config.yaml
head_dim: 64
positions: "rope"
bias: "none"
tie_embeddings: false
init_std_o: 0.0
decay_fraction: 0.603
dataset: "wikipedia_en"
Each number is 500 + 25 x the weight over its row's rms, rounded and kept within 0 to 999. Layers, rows and columns count from 0. Numbers have three digits each. The size before them is the row's rms in percent of the matrix's.

# layer 4 MLP up, 704x256, rms 0.178, rows 545-681, columns 0-31
099:533512485474529507499476496501509515500488509460477472511510473462515505537472569523559537497509
098:490494513485530535460504526510469464491516493521509477481507499519538482496519502449490488474484
099:529513475529451511442509473510527507511507499485491495502478492492473506477511504517449552525478
099:493526492520486526497509501541520514503541596469539533466522493491515495543460481535495517453540
101:488537489517520476518462507492490472500511509561510497486510491493521490470503507543504468518517
095:537506482478500489521473530492507494483518532513553489517497497466496483459494557471512517554530
095:464522508501501498509536475484486547484526515500534442505535502519479523507529508472506558503536
107:555476476498486486473468554514484469505479441493490505473492501496489485520495506535489540521479
097:499509509512523480538490496452468540509519523506486530512490496524494478496490566491504542509554
103:500499467471511477492504484532483519520520517534529499513521535483507440498537464490477468518491
105:487503494518506552526482502499543473470487521491521501538467497489450517504466468501545458523532
094:501533482497471484449452473493445501473485495510527498503494542490532508509484500527476471472468
089:453500515470535496497490540503520499517523470509485567508471546490503524513489507481474517451533
106:517516526506455544488494501489496480465523513520485502553509525505456529503465471525490521496501
096:516548539473514515502514493484511493506513506513506485528477508513508537546504503504509516524492
103:475517501493522550482469489462476478491516521520523527512522475501515475490516516477534480513499
095:509501489517483480505509528472489508476487459470467510549559513521496473522551481478534446531492
105:500476569519495496497499500479517505485484509487539526521450492466499470502493492479520503551514
096:472475509479507503489477530536527497510510527528502539522491554507511530473500510523484484488448
098:480480486482474506457457456447481541520516544508511521499459494504474506539478517522526478479514
097:506508533512474476506495534512500463490484502550487494488532426459527462462494458507540457536534
098:492500524506513497493528501463525500531479495507530500541512513482474541505512489486507524496511
096:539486504487482497509541535516522547490492504505469510433513508500530495481488481487491525445486
101:485493506536487492528460452502520477522482501514499530541472487506520513484464508503523541536520
100:510499481510449499553484508427505504510493514466510493550498522557460472470501459513510485502460
099:532480503518507521500548499498479486506486497453491509489512500498496497500523465516548453470492
093:475474497532526473470507519484526478496491463510478542473489536539494447516475520483492513479529
103:475483490486501517498517496465517526489538504520498529489507469499487483505473516524523472509460
111:475494550554469524487487502488514479509497496505540509500500505500510487531463429537464508495525
101:487492493524481515458525513479496495495511529514488468520491522489524503465505501543499463539532
105:505496466531496470511470525487486509495446499500497469542495518531497538490478502470483491471499
103:559518478510555542494526521514524549524488488541514498492526533487501494528451503520515501475443
096:501539467495489492493483504509490447526504507431486448511469500469527515493511501528540484502468
100:518502472521512468510512547518482481528488504489485490526483526461500532505553502511502535455477
100:499546490477500490476509482525544511453473499501481495503497493482512469502541454496513503472524
099:512498514534515500506493507481515496546518514542490532501521508476495513463532464512490490553491
092:514478499513508464504487492494461515495476509482466459469501500520489520518499466501529525530504
102:503493532500458536486452512508448490460488476476472496443521469518471525558514496487504512506596
101:479500523499506494487519516523510533493468470448474462480474503534529520479474506492512482508482
098:498511517551534533462520480471533472487486515453501498477524450491480510461497474515495493471479
102:508517487494474505516506494485482481457514497522513465544423487514505501514508547431480554527515
097:508488480430481523496540544491493557520528465472445483481533542492489470477521499464487491509483
092:518491491474504531516517452529487499470459518487430449502480515511505499498485531465507492530517
092:474473504562480499453503488505481494521494502550561501528465501509516501492514528532439454494496
094:526480510500513474578456537524494505507486465506515503518502528471507482493525485472544528567535
097:506498503473558502482503533531515485523518469512515462480530487496472524500495499492477508476498
102:523496486533469534545520488447456492479524522497502476505547512532518505495533525471499507509481
104:490539495468462532517485504522518476496514477529486489498484507468513471512500507548490498526472
108:472487506511507470528499506513508518522507516480536509489493519475520483488490484537487482490497
102:519504514449508480524451527496456472489490478540488497492451511489492450472486508476499480471482
110:485499510507496486496447466444465545469505525497508515501527554518532569518490462512500473467485
103:530451442507514519484480511467496474488487545529530495512474523521523469477467520535475488466500
095:529503486506512517476505506478520527475512534468492582505465509485512457458539508461525494483517
103:499498520508512477483496515504463506531507472475487462495517527456476492529475482470532490500476
096:502471524504511511541490491491477495526549514524524499511521483467471516503512499538498517437527
101:535471482542506545485472528513488450468480520548488505539510452501483510506516484512499504481542
113:519488519489549476529520529460467556504491487516531469504532540461454493492564511514511464504492
110:507502504501491512498487473528483510516502523490511563531511510544471481504466467496472456534442
104:499500507544487546493494492536521472486544536489472516502479520500469507473508489489547505494491
102:481460497498469493489474537504522511490497481464508448561503530487520466515500484531501452475478
103:472509447513458507468486524486513462504511473539447534468475479491480469487507479469497491485516
096:483504509518464494513507520501482550569461486526484524470496497509521509520490527496501516500497
106:526526538494501499499482510509468481534538547451499476492478466494484513485492475521477476507483
098:531534494487483500488473446516485489507479510522502511523483489493493451496524491487498526513521
101:521512551531495448517456450454523457539508470474495501483500566501505525529489507526476482484500
106:482499519464457492461483474518481516490482491514477472508525523515509503490501483430542499525475
091:459491477462518470483502542538477482481491490498488484487546486529461454477487513539475501479490
101:469491512501555518505474486494488508570503502528462471494483484512483495451494517488491505493474
093:524542527499493480481490486501485474478500471497511498495498485526495519528533547486510455488489
100:518499534498484524502486492493473460491487534512499568490471528555521494502551474520479531495499
093:548484498502530464503495501513505496486476517485562501473472508459518468479500482457483522493500
109:499448521552518475503479492506503552487480491544490537479528481514492520512504513508506442481485
106:521491504523509506498527568480509497524490508506511492553514534502472486466496475550514474522525
098:511520506525509459524470505459497529488480495522500507485485508485504472533509484493485500517510
102:471520532494502544507518518501474484488550503472536496499533528462472501489523482478475495485495
095:503487540551524527523459523509500486464524500490474550513455457515517469521497541504490502519531
102:484534502464515553477499574467478471511523540500509487487479502500494514506503484516513511484504
098:473444471486495507487516558483519488544481495531511495476510525496539474494420514476501518498491
100:539469521503501505525483510531523446474470496543532435507476531506525493484516523521504495504481
094:527517518526500468479465513524502505482543497477504477501517493499502491530477498451523472474416
101:461525517535470499532495537513513450523546482523522513524476491515512545464510506493492456521507
104:497468524489480514459453518529509518511516492475525523470507495502525478503521492476491487487494
100:488487521576478492515492523498478491532516511510506451535556535494477506463497503535507525466531
102:487487488519499496498481487440547525447495498468562527506509485488508456495477495474530497477468
103:527533494500499488517511483508505510461498531493485515484517477529513507498486471471500499461509
103:504475493464500524511492497525485506517489491495447514505523502467497533489471550448466495486473
095:510499464528449446473507489525533492536468474514488504521491476517499497529510511469476494519507
102:505500514486531479486485482528483517502462477470520532520528474460489499526503468537468446522477
105:512531565479519466520508462480521486528474534462475443467506516516522446514532506492489478517482
093:545501518546505546483478468483504546567509476463532506473491509491515494482475514510514517546473
097:492526490522525505479443491543489514503518513540512479495505486530489488504489512504467512495509
101:558509485486474550542472465491470529490469541489494489521524513491516516483513511457498505526421
105:520513453486515509539476493518509504503530503499463428492538487476521471489459525532499552469501
099:486531490531457508551491502504554491515499521537492502481512483493498509454514515504463449512449
100:511503520529493480472493477490500509496469488567493503455495491506477566509481519465519489548475
109:543533527459480524506510470512526475479504517491493498484497516472504513508476499481534504503521
102:538482521446522472506512479531460524513487524528462491486501492480470464505510530502539473455523
098:515517498521506530508561512489503514505516496499457541458492496482524499446522524507543529528504
093:500490493487499549532542489514501517500502471514471538506495503474494472496487502562516491498483
101:482491494485515498510523476509537507465510530507541461541548421462490500473532525481468525480511
100:523489538484512520507522480534523531494496516533512474511497512470484464456478519499531490512501
093:503491519509493498493497505502496511512489499490467479516504465466519500480493470492527518495539
100:513456545501545519516511529516540499503506515511489466466505456477518515474525499507513523478487
101:515486479475519486441545516490524529508500456514494538439514499503513473519484507500507499504508
096:511516479511524529503512489523504474518492465508508537477530522509520508531505483549500498482533
117:481531495511507472497513498506497494524514534509455496494547474503492482505490496528510493493536
103:491503534495526492468444476520457524490467474515522502533447512483498491477454485483504519534538
098:518483494516514512491476475491511516521485517502499521449478512509491479473496507530508488453531
105:505532541524465487517484481512548472503464512482537497488522463481487492477496498512439498492512
103:525485490505536530501478483497494492501496513519512493502505487473526527518483506469481472518518
101:510524511466480499524478469504480510529495487502501482503550500500519477480477480503508523507519
099:549464513544485468542448503486502490527496498498492487482480489500504538477503519504523486500468
094:460448481489471455497526505491462481519550491489496485489519522532509499516463499486482525485513
106:502497468529533557491485487480478538519478497495523508480491503528524524491472510527490474507484
096:480479499480484519513488532511506452481536493525511533500477471515508479486538539492506499518526
101:501532462468555509445491516470485493494516468488529485504491522459543491497471516505562470549511
096:521528498460527505525482518550492503505476521505568479526514538484485515495492556521506488491505
099:495478511506527518509491505489553504466482523521471519489519521474494479476502513498514521535497
101:493534539519458490461520484449489525518491501516520495505480538519527511458486470534522514488468
102:501492461509545463523570538464481480519507521484561542480477512533490540514501493518486492509480
108:512496468526537494535531495519529515580477522503487487516527503515507500462490509524505508474495
100:495513476444499502576507536488503541489474485522481519527533492516455521486510472525513491493556
097:532528515453494477493488505501490512527515526488528499524497494519479501475494519533486523546525
109:488471499506514529504497503494482499492493486474489495505498479538488533435511484520514518515505
104:544559512495506518502498487525460499547516551494475503516523463496486494504531497488493558434516
098:514477505491489484504537474502499510461500470493509495502477506473510501507485537490546492581495
097:495499515480506506468518534524518514496525521556503520485488484450487531512514512474532474472533
111:509461524520460536505524492488516488496508495542477524498530440485529475523524504508511499507540
107:507490535454509496495457486485448471492488477505544512494521510538494480493511487516516506520547
105:474512492524495498504529556483522427537497510487536469500525498494491522515549523518518461485545
092:521480520455501511506462488492540495439478501492480528503524490492475502464516461472467477509517
096:520486476467514472488522513544556506498529494551524526489471490524520505517489507481568527522549
099:484512494516490500505526480521510490493516488465510504510512520460491511525547475479505506494496
094:466523484510523513497447473528552541499456496487528492510487438496483506507504473524488519470499
106:499503483521499497491469497483490464479520519488498496507437528535501491471526514548518507527501
096:496484470511486477518462496518503485500468470535514522467490528506524516516523512484477534478501
097:488498535509510537483496466485510504486511516516502467541510492507486513483525529538499505542525
# layer 4 MLP down (transposed), 704x256, rms 0.176, rows 545-681, columns 0-31
103:468540520520462547485516490558482548481524489461534495493515500491487464517507499516458468496480
095:503453480519486513519511493479496538491545515472478495499498531497497515497451498473506496530506
105:540522506496552521503445484482502512532540523515504491518544510523474506495523484488519465479495
097:533518535466479553518503471578503482522525489467458509467490515483519520509529499496520491478498
099:530489496464525502499470462495492499506532495436488497480500489461497459466480507474498534482520
123:486505512508483492499499505503515502524478482489495529441516479498505518512500488498481497481539
100:526520538493507461454521533516501513491525488488554537512515509449477551494469481533527447516511
105:526496511505490501518510520462487539503490461477511491445484458495506461534473516524534489482470
103:466496481503489519530543495497470496492503493540486503483525506500466500483511547495478507507506
104:461505484520473535483556502517467501501531492507523504501492517494487516487518514492461507560458
106:540472484499509511432506438544510484491491504499528507521529465452487469514554499540496491518500
101:510464507525489490497541528499538509531520454506506475524549516571513521487547454493525489487528
094:509487533478451504499475510523530499449523517486558476536485501473506512457501508490514484504525
110:534514503481496502479510513512499510500439546468448511488492467548501502549459511486483511553505
098:482492498497483545527512485495550482496488534535500489501482443470490429504461450479516479487504
100:544499505514490485492525536530528517483578498524549496504486520490473520509494547445515514534496
098:514506521462520477549519492476494472550495503520526545474512529512516470548521510458517467500491
105:453505512547504508511515502502527461497517537586519453474496480520462496523508508530500489489475
094:517486532471493526507478499495483504558472523476476514517479513497493534519499502544538482521452
100:507526524496494524504505492511494518451490499522453547483491500528514459495502530534474473522473
101:519538506528499534527506538506509533480503526509501465512484497497489498483539540500511509501473
095:497486485477513520515474494513516543514523496515444526525510502460537500568504462505539447457527
086:498507533505439432506507493505527554477504482506477523525507525510500501497518447488524515470505
102:489490536495494505479545501507469503484467495504499513518476504512486497497528517480504474500514
105:506530525496521501501501510488540513425485510543502509520501441515495515473486507520540514514490
098:463530485530487494513488485497469480491476557509472543529482503528464528453525516494501533470494
093:512521529472472523516445502518472511530478501523479549526516490514516535537477476497477479502505
101:531489494512490500498502429530484483513513509454490468492492494493476522503487536516497482493471
102:454476495474524483514503490527507478479517498506538470427513519513505495528510515475515476429480
102:489520541492543502456475520460485500456493487548541522510503547491517537505511505521499516527472
106:472499530521507483533492504490493512497515526523501526489499473471528531484456490460488531485500
102:461490470525521512491508492537463502486514513506497490482520512498517477513446541500509533493568
099:497492501471498514446536485493489525487491496441491510478539506476487471469537471491541470513503
102:502501495522513550493494486553497500487487479511507445487507484500513527511563510488500533485547
099:521481526496488533537510458489481522554515427540488486487515459533543495513472519495504502511502
095:508500460494517470541487470498492493479489492485505519526530501530507501496453469489456505506543
094:503488491486513521484506487507504492506503492511546532491525495501526498519495513488469455512519
101:522444504526532483546503541501497515492468478508460505482525469486495517545481473514467508483504
089:503485463500482546522489521508500511446453540503476543490505527514513506496537475511508529495494
097:499508507509496507494554538494504481501475483518534484476515493486448478546545472489498521517514
099:531523544501513509503567464527496505478523519563457488490501513511459478537522481514508486525499
101:483507507494508479506487503522473468488477521525465537442489455510500484466477509525512550522510
093:507491531508483507503471513473490474454474519514509543489495469508518532459525489516529486472517
095:507490510476530484464519503502510499508498517530515485545525513507494493504488506482497523489502
094:497535508496460502483538546494481485473508507529446476488556476558477489516490481564482503486462
101:511488506501519524506501541495497542518501486468482505549499511522497498532499495519529526458498
105:513487517493500522477501524473496509499497475521505493520507533517469476532485530516542502514488
099:508481501590451502521483492472527483463544496497471477488494471470468461476526549520473498530489
104:542477542512522531497491499509542500554525550501523485507489469500484479522522468497499494490500
097:507479520438466528538473485505518444508475495491474474550516490506486458496477479475536459487513
112:486516510462485496486475465503542493521466520467550501521464506528493577521514492549483479531515
105:529570479499504479515515471485540511498499520547477442517509492510533480493523526481484498484508
096:447513495530486488507493453492489483451515483462504520526535489493548493517497486509550527515529
104:494520460520497474488464484519500527505506481507522509502515508502491507525459494497498494478476
096:510559499480517470485518507540502506501493472478561525489501466469525501502499512461508476522461
094:467505515510491481523529486494442511461496524505509429495506518519518474501517476494512500491503
111:479526507512490467510507509508454494505509525497530495487512508463512496479485530508540528527495
106:476535472482478502467507558536438539490507499506510510446500513496483512481525497471508500482508
104:453469534515544542505505465492493505507512506507478520466460484514491512505475495449484517499460
105:507482496511451458502526487476513452500510457486492476491476506488490502503522507525483492491549
103:436526532484533482521466468480537498494503480568468492457532481472520550484479469457511483534487
096:499484522489508498508488509483471518510501447539493487515464481548496499531474514527485472484513
103:544504492501501535502533505507498487495517504517504468491444494540487520537498524539526510517516
099:476498521479491487513475504464439450468493497496492464522506482554540490480497506506484512488518
100:509520519569495505494508483478477474554546508496478463531491476519522493537505504496520480499486
106:531576538523492494513545458510464465490526483452474524468515570493517503499486475501500540539496
094:529474512522478538503498471449486549528517488539530539553512502499497458524474511483497456493494
112:506525542519488538494474532502497513529474532506483501460500489519495524493503497496463509466481
095:469479489501527505552500528504510537475476506507488497537525516533483494513487529496496496491496
099:509476508546497529506451509482483505465490510518464513491520492487495514496549511472466569489523
099:466486487518454496519457495486446486498531501494534519495472457509517497533469483491482523516499
104:491480501538491482541494498490507527517496497490537489498518552469492446520516489515492513492501
105:509488492488476470538544497494513512514507529497490508503516493510458498510465470530513485503489
105:515467508502503458460539506506472476507489478519511467449491493484546497485515507487470520479525
102:489481460511528538483511518432482505447506477522514512529517496461492488498522506491483499493521
094:507525514487494492481502492521474489498491484488499475479498523481469436525467510530524503535547
102:492487487455489528457476464465465474492510495471532475544466550500499463496503507474491554445493
100:475479544497515525479516485527512469477487507461471462515508479490513469486492496484487480503536
100:458453485512473453452495515525546475491472488485494510513508488437512495508544541511472493488537
098:491522499510463480532495503484504518480507483502463512512479496491506508510495494519495501499491
094:500500522524486491483511523520492496490488509541504524491471530521487523502512488526434519518557
104:495471501483483555491489516492492516470528499544541496499454516505500486483491506521467476522484
106:496455486521505517514491490474532460519509510434498531496479531567490519518509480536455443483503
105:519513470511515479511472464526492484496457486520490489528521495468531492498468511502498507462458
104:528453515512510519489516510532470489485536504516509476500493474523460507463579536498468530490495
098:513491476511506511506528475550544473531522470469495477511548485452468467482484501476478526491491
099:519475482507514507497515519543524518503503478548462506503531490524495518531492459461526465478535
102:494525534538486493513497507510496527480519573495500486462462463487492490513505489481485493521487
101:480505451483539492502535537466472526504553483493485488532503532471511507485472464506529507484487
097:533495471485475525533520509464518519509492497517462476498523511500495509490489523518482511555450
101:468470497523488497496508448510468519496493516497477496464510503497479520482525522490491526475475
100:495473496486484464473506537484517503519533494523487506546484480469520473468501500470494514504511
106:523511455514514508550482487508462500506543507466438484475528469502472483519519529496511467497479
095:521496521488467497496523548533484477484500535494451493500502494518448549498505511459473539498487
098:471503528520538480521493486461460473526481537499416534480469488486484509489504495564503536457518
109:498500483473475495517498527523509527502464500530521500500522545489518503489539489513505463484473
100:520489485499491507510480493508514466485476464542484534491481539497503468507488508484522523478502
099:450471522478456490539476498483488498524538533526487504524451493522536528541495492508477509499484
093:509484488485477508483490496498483518528513486517511520521482512472500502493518476550475502485481
098:502505539521490529468474480488527524520512524461493507514491526534515489549506487528501492537503
096:534495505473515477468516513491547486491483495505453456496485500502483474492501474453475518556534
103:492534516526485501477517532522512523502490488538484482517514545454510480471478487478492509488463
099:505454535490498533511502490474524493510476570483513466505496479494482483526501516518505459481454
101:481504476470520517513545540520504518532498518533523553512537552499502522484536521444484454491468
103:519552505503488482494491536470529498462479497466548497507478516489475487537501475465508525531468
091:516510501502489477496493502480507502551494492512458500492469497520494567504472492506517515506505
104:510485522457520518510509513521498527492517523494497529491510528470525486490496515501513514449535
096:474521491504504512511496514494525491495539481515483504529528516510524525511499522506480509478541
109:496499536535483489479483474531503492482466501460487523467523492477480461511509506501489489495490
105:522499551544522505495470478501470484487526545497496495502453522496524459542436507508495526519472
100:506532471532513443511477494489480495514512498533521479479519560519509467443519516493501481482482
097:503494447501504518494504462510494472495514480450524453489505577528513491471513478468510538453508
093:504529532463544522491507474517490521489514513501508513555494503510481547510514513474491477531493
102:479468480546524539493497448526477461491494461501497521510450502505492504500501526513439499481479
099:492472480509508507509517528515502446489522489477493468453426512502492487522500534463491510502512
096:519511523511483506482529537517543477541518493510511506452494486473528515512502501524541488456486
097:508453485486537486488502503496548493530475502515529459515479512508509487461520492494508480468534
100:460527514510533472492479526506525547491484531495498530465453513493518496553507512467502480492510
103:510480554497531497500530498473482500495516517546490543509495472529440483529528502543502500524505
092:504550486516494529526471498520496535461509518466480477503488503486481504539480484518454526491535
107:476524482522532526492456483482547512507460476465476497478480492530523515503478481476453499503498
101:503509471513464525522506501505497549458523545492457484473510496523510511511446508505489511507488
096:526542507564476451504504501467467489522508540539513515522499492469454553455514506518509476469466
110:460501502504494461484510506494476460474500490543591492503535483526505510480507484507503512522509
104:467495518446501530512487509501528558503497513529531477496521449535505470506535465535501532526495
093:525490508531471506501478503489501510498516478509522496516515489491468473507497523449513459535526
097:492471498518501479459476510509462496509483478478525487464516523490466474478478523480483493481487
107:515522488507516509546442537487500518444488552538503519503494491517493494544478551526498525526514
099:518526519470489468541505528525480448503502510505538519526497502452487478523495535485541485452517
099:470535507536504469504496510522489500515499514511514457538516470484486497495501458493535509502519
096:483516526512486456497503540505506472538515479497470474510508504482520513517480542483463494514493
091:528485517561476464489500535532548489499517515521543541508502464520519514499519470581490472513526
098:474510549514490477464501484502510475507524503487507497564502486488468542507486486474503517506480
096:530508513506495483500532512469467497491501460520502477504574455494529522499445476533486479489525
108:493496525531468523499479488469501513515519469480419494472506517450525554508498489527516521501572
101:489503509464528508474497483483520514467485516532489501518481494507482509506489436512500516545513
096:496509489504504518500543483515532447556568520521471520519541508494500553505496487535469451499522
# layer 4 MLP gate, 704x256, rms 0.166, rows 546-682, columns 0-31
097:525478489461528501473504487516512478533480477488464502496528532514462481510516497484518484505475
103:494531495518490550509478503470513524485493512524499513487477477546425507499520499448496496454502
094:466486505517462545507522456466439500483520497496477493530503511490491458485471513497474463484490
100:487516529521519492500515493487481522512472494496483508510539496489540513501529548528467467522464
104:548514477521487475526480453476518478522467509496498497485502525487517480461528483529504538492526
098:437498509543567514528507517514457482520547497512497512509500506500483494497487508506458487498548
103:529539507498507522522476430496491527500453489495483498491521479524459489488472528472468495506478
102:518514528468497527528478490478525502549499547512460514489522527462501520523514511507460521487469
102:494511527485483493508475490516523498507523492472483483514519505516477514484479530471473457493517
107:455472523503461499465513525461510495518477466502505454481530493484458518475517491537481541498514
100:449477468472511483482501506494430503492554477521550501479509502511477476458503506512492517490464
095:486504518521474494471476529474468496580503466512537489497483477528500501486495473494516489494523
103:513495520531543541475521492485493494477485478498481505535558502475535510524439483495514507524510
097:495475493537507521489552492502475453494430492466477537509500493534494477486507503507490511490539
099:531473503521503525529479487532521472518472507487477507459481492505522485510455541499510470478514
094:486507509459480480542495513527480482471501501462477501524498461508488504510524491571495504502514
097:512518503478509490489479481492469499494526490503492524522477465516503492521512530494480485485512
097:482540500505512490503499496513499457497503497529521445483561434523494481455492513481500500484540
104:523482529531520540516567517538461462531506496497506501504544458447503481562497505499504500459506
107:483565485529526504472507483502560491514523499464477529495497503455534498485500491525506498527502
098:518507490509474519525501526506484505534507524453499457519511500514516482497506473467489510499471
099:456467503519488521497487496472532474514507534481504449523461493488507497533541512494460516492499
094:491513528461543483538503454524508507504462475474476523504445479509510535480515491517460496503472
107:510540441515496493480491498500496489482503528529486515516513501529502532481491495553521495543523
094:466490508510514515475547528523521481501482549486472528518505508496528516463520465524469481494487
099:500452547498513558475463481515519515524482484505467525461521466448542484479547509471502511461529
100:525484529422489507506499502492539488519544457494528532525506514526499511499505483492465471517473
102:471492516491496515475515468513496477503513521508474505495493464481494517461473500454505512493530
106:488475481488505499580499436528513531531507480520503529492513468505491523490502519499503511475508
101:508480489501535485566464538492507532494475492500468466524551515515490487525532506467559480526494
099:480512516474504472530434497505524503518473487487528527505557472477484467543491489450542523501444
098:506504515497535519571490512506510489479477535456490517537473533480476492483488529494514491494522
097:518464517463487511567474528481501450532426450531496528523545491461481533497510492472533522488532
108:461505511503522496538489517505478511522478490508497503495484525490502527502482492499521494489465
105:528495499515547461520521517514506499510466502499489509473483530498517463517503490491495454513542
098:504527471470469533496473509499493515502502471538480482551502492475539480496519496475511493489510
101:524531508448489503462546498458549506516505499468512559476537563502475495515485513496508454468440
107:471510524496489500480504493502494479489537480503486495469494502500546480514483514474495514500520
097:488473513480453503479480532530513470521496503492509499502475510542469503509501456490503522507483
107:471480512498472438520508472512488491506524506489475514511507497483500489469503546506524542522504
098:493488518489507493525524500557479479498497491513496484533479509491478481476486518519496463544550
098:491472526488489471527480525510508505513518495475510562516557499487494479532508519523439498508496
094:553481505497494493517492471492487513501442467511535482524503514513505498490545527528481458501485
097:505492502482527491522488461509519533501515442508491503501475514527525533490484505472504498476544
102:536459506517526498483537530500466524520521500507489539487462488517488484515511495471446502492510
104:524485505507515540481452467446497518490498480526474498511472513528514537505482533515537520537500
101:495482531489487495472474521472468468547471527479436524498495495511453496458514447490492547496490
097:476517484507508506491488488501514526514487532514504524559470471499515487492504485500482517504488
093:513505565509493530463485536487478543514508478521464501480503484512451497505496562509429500474509
101:472497492508484490433486534496491472492487492461520484491495476532488523527429539482480496500549
105:518486492513501512483527501484540463513508506496465500455518457493476482506493518446554497466525
095:487482472475508539513492502486496476503481490486486505455499468495477491450509485479547516473487
103:507537473494517503506538501503509526515492488506486514526517450503499502472503484472501497521552
098:552517504510513483511488547493505500504468472515483479463491579490532491582519524498489553482496
098:491479474545500491482493484482491448542482519523517511517451495487483526547478472539489521491528
104:512481499479531526470510478529521532471509502456495496510505487533442519540474524487493493470498
104:483497545485524498509512485468440494475468473464460493502511538540504511486517526508493504490495
099:474511506471503503502506529507473488549475457515497510525512519528518450521441519462501509505487
103:455492552492498509482518515472544483531517489530458507457541501521478499472530517510525522419496
101:470483449473512552507473505492522507520538512507537497496447496495514500530496436480470509481516
095:463548491573477448506523477492528570521508509514513472555517473530546490503472556526495519524460
099:508511503510468496534522511516545480509522508485516480520525549489472525471458485454453508516511
103:529514561473494461506475504473493459474520516468526525513513490531520483502495509509537489516466
107:525435537492486559549508539496568533480532550485517494514505512521517496530500454505492515490505
104:528510503516505538515497497484466487498494494513455508516568501516509565506521511462503506522499
100:499520559478519481506496497471512498465491542497503532450538501543496480496546445521509542437484
104:507448506449494456449511477481466496512492498501537496451490512542459527493501521509480478434499
097:509495526496490535501509525489482473505511458517466446479506526495502500484505489494486535523529
099:465506498545522511504491529536506524460473507419510486522522505464457500503459507477520492489452
099:485522503533520467497503477507493484503507479447493456553489524509499483564484529553510490493515
102:508495491454514509485495469455550523493521528513479544491528500521482531543476509469434510495489
100:465449514492480516528520490468464489541460498486498422546504538555470457470533492494502507477465
103:510471475497490486510480496488480487515494481504456517518503492527491516502501495476478497520508
101:508506551500471540495481490524458506541505490499558543477488479494553465454493523509519508537430
094:516520538490537496518457463469505520499475530533487481508498447479521530489509489522490531536445
106:476468524529513497509511498471479486513474497502514483517538510533508543517502518476506545523457
104:461481480498500463522495501474517476474528487528515532510514482491483514529509487513489548530513
102:551490516501472489500510521493517515450455512487498479529511535543485526555499447499469520525457
096:457498521453516489498499519534484479552533493505493495478507525497521553495497496509485465530545
105:488515512462476512559492503473493469570506483511495533490516500461484509515522498513480513495463
102:498492496532487496518501460515532487515513512509530489482497519487549519498512478543441501519504
104:529505490510515508536511464522528516582473494445483479491516478512500538506482532490497519486470
101:499502489503494567525501464503492525514567505522502461515539479502494493497472508507477549482495
101:533522513574511511482540476483546526509517517512529466484514493521479452514506486531516536476488
099:582527542531491539488479501494488501482467499458494475451485524515496453518519539496517550535495
098:483496478537503488505495515513483485505447502446482496529475504545458459500495524485446540489479
104:512488515539503516507501500470506517532483460538440473526498496548505484510537504491498487511518
103:488465519505510499511490470513491476456480488494461467542517529483511516520503498458489515471505
095:492545500512475492453512537495514488513541467501510514516477492517520505511511550525483456465507
100:501487484504522499532535510484543510476487460443518496482498474507505477497502487472472476493550
103:499540498470527430468493507458456496550503493475469465481502496515456492468511508517512555441454
102:519466524537508529517471506480459477490459503496474502559522508488475492494511499479528484503526
097:478519526472522484539481482469475487501477465521539528520517513534538530508493487483501507491491
098:503491515529485488481491470522488499442483498514487523502529511513463551565504472494514515491501
104:496502504533494513500501478492475501498486496482487513517487514492528527499521487480423474517509
101:526515505503461469494450479474490490490522504483537491502450435519482484513522493483486515517514
101:452530511518539525468534510501487477531466485521482490506489485504508512479544507512454519505476
093:510511494500510454480507520516498482504546533529512459466506488520535507509464477483446531475540
102:519490468503499491532510493484480511485483491527476482497477534479465454483497496544501517513488
106:516497505549502509524508529488506520522522497505512528511519448529520499543507494530493497467496
089:528484502492506547451496493486524512501508497537483503506464465520516554485535499518504489515549
096:476458494527540499501500493499518508465513517492458486515507522467495531518461459464489506504508
098:521492498510460525526509474566514524482437465527517523505509494488461504498512510514538522498533
100:515532517489458448559487487436485531510471498450520493518483476522505482526487502453497523498476
112:528479522504487524506483509503504494484476502491560520516475538526513495519478490508485478502500
105:502463531456492502491462477524452497484485505490481477501502465541466472483465486496472497462512
099:481506504513466484545503534473490504518500541450536480491525540472498489506495521473514509521481
105:528505536469492498508517545562531480506513543482468513497527479506469503517508519519537516503531
099:496497513484491514514482472518479486531540479480539475516489462550468506487492515494504476456506
100:501531506518476514507485496518497494503523553475549520472484492523472522505494562528493495518512
101:505538478507487505472472491476475498530514456487499496532498483524462512474503459485497516480504
101:500516510480479468526508494494521513489463458497496531526459495468513485510519489451494508547540
103:478514474498528496448442564505523469572509531512556447529546463507490495467508496510481526539538
095:490495518498501556524472457468554510501474531460496525511541493450519481511454512469526484521471
103:514468540494509496529506498463481511483492541482470503536472512515479485533442528524514492542486
095:471487488518577484449475534514492512564515486500544511484519516491468494486534521521487471486511
099:491538495507471490484537515510522540524486516517485535504521515493451496517522535472512476520490
104:519521522528443497499497484518502497507507468485521453511503536478493554509523514469489491471502
104:524454542532496435479524472484486484501520484483521529505474540536493519518526509505495501472481
104:498524477504504472542525475498523469499466469452443494532523518495473492521474499473487571522499
100:473481543479525528540501462492447525514508530475493513489530508552483475480494509515519486485517
105:500467548494500516529474523490526503515498452482453467509482486529469505468544496468538488511493
103:457494550506476501534523461500469506534531512435540517514524479531474490510455481543531473486480
106:554477487509502486530475529516572490523489454479515460496518497521491507513487510502533477454455
095:500549509527502535533474546483450518504520526499503485508498457526493501494486505502465512474484
100:466496509494513510495475485475528502492528495517473516496471483470483506507485470483476491562497
103:494500472545465473464509557505484509508483535516487492472510553514478506520504507486543504525522
104:496482511459556479482496562474490441490482500499541503493508520494477512478509419469448502496526
101:531510455502500498521519493511522502513477523522482527538477470468493481502514480478493523490495
092:487575530526481543465490542507504511536431494502502524471462512525512531516511540498487505460469
100:515544503512506538455499495498466518488515506520524515514517470533495525445501511463521544510522
096:500481482474490519501481487438503528517529486471544529477511501521518512536537522474510468513493
096:529488512479502486476521513517501496494549473485508501526531484480514516469498487521488538515510
103:482472497507505473474488509521499475489490531493454495510506490505487512512504549490492517466459
099:461534485527522500471507462502516463461539456475510545522480474504528501494486490537493488477507
093:466500455517489483469517527465540511499478492567526466501511537499504511478550548524478464541471
102:484495498498524528477489503529487482552490501534493459524526482570505529515526526502508466478465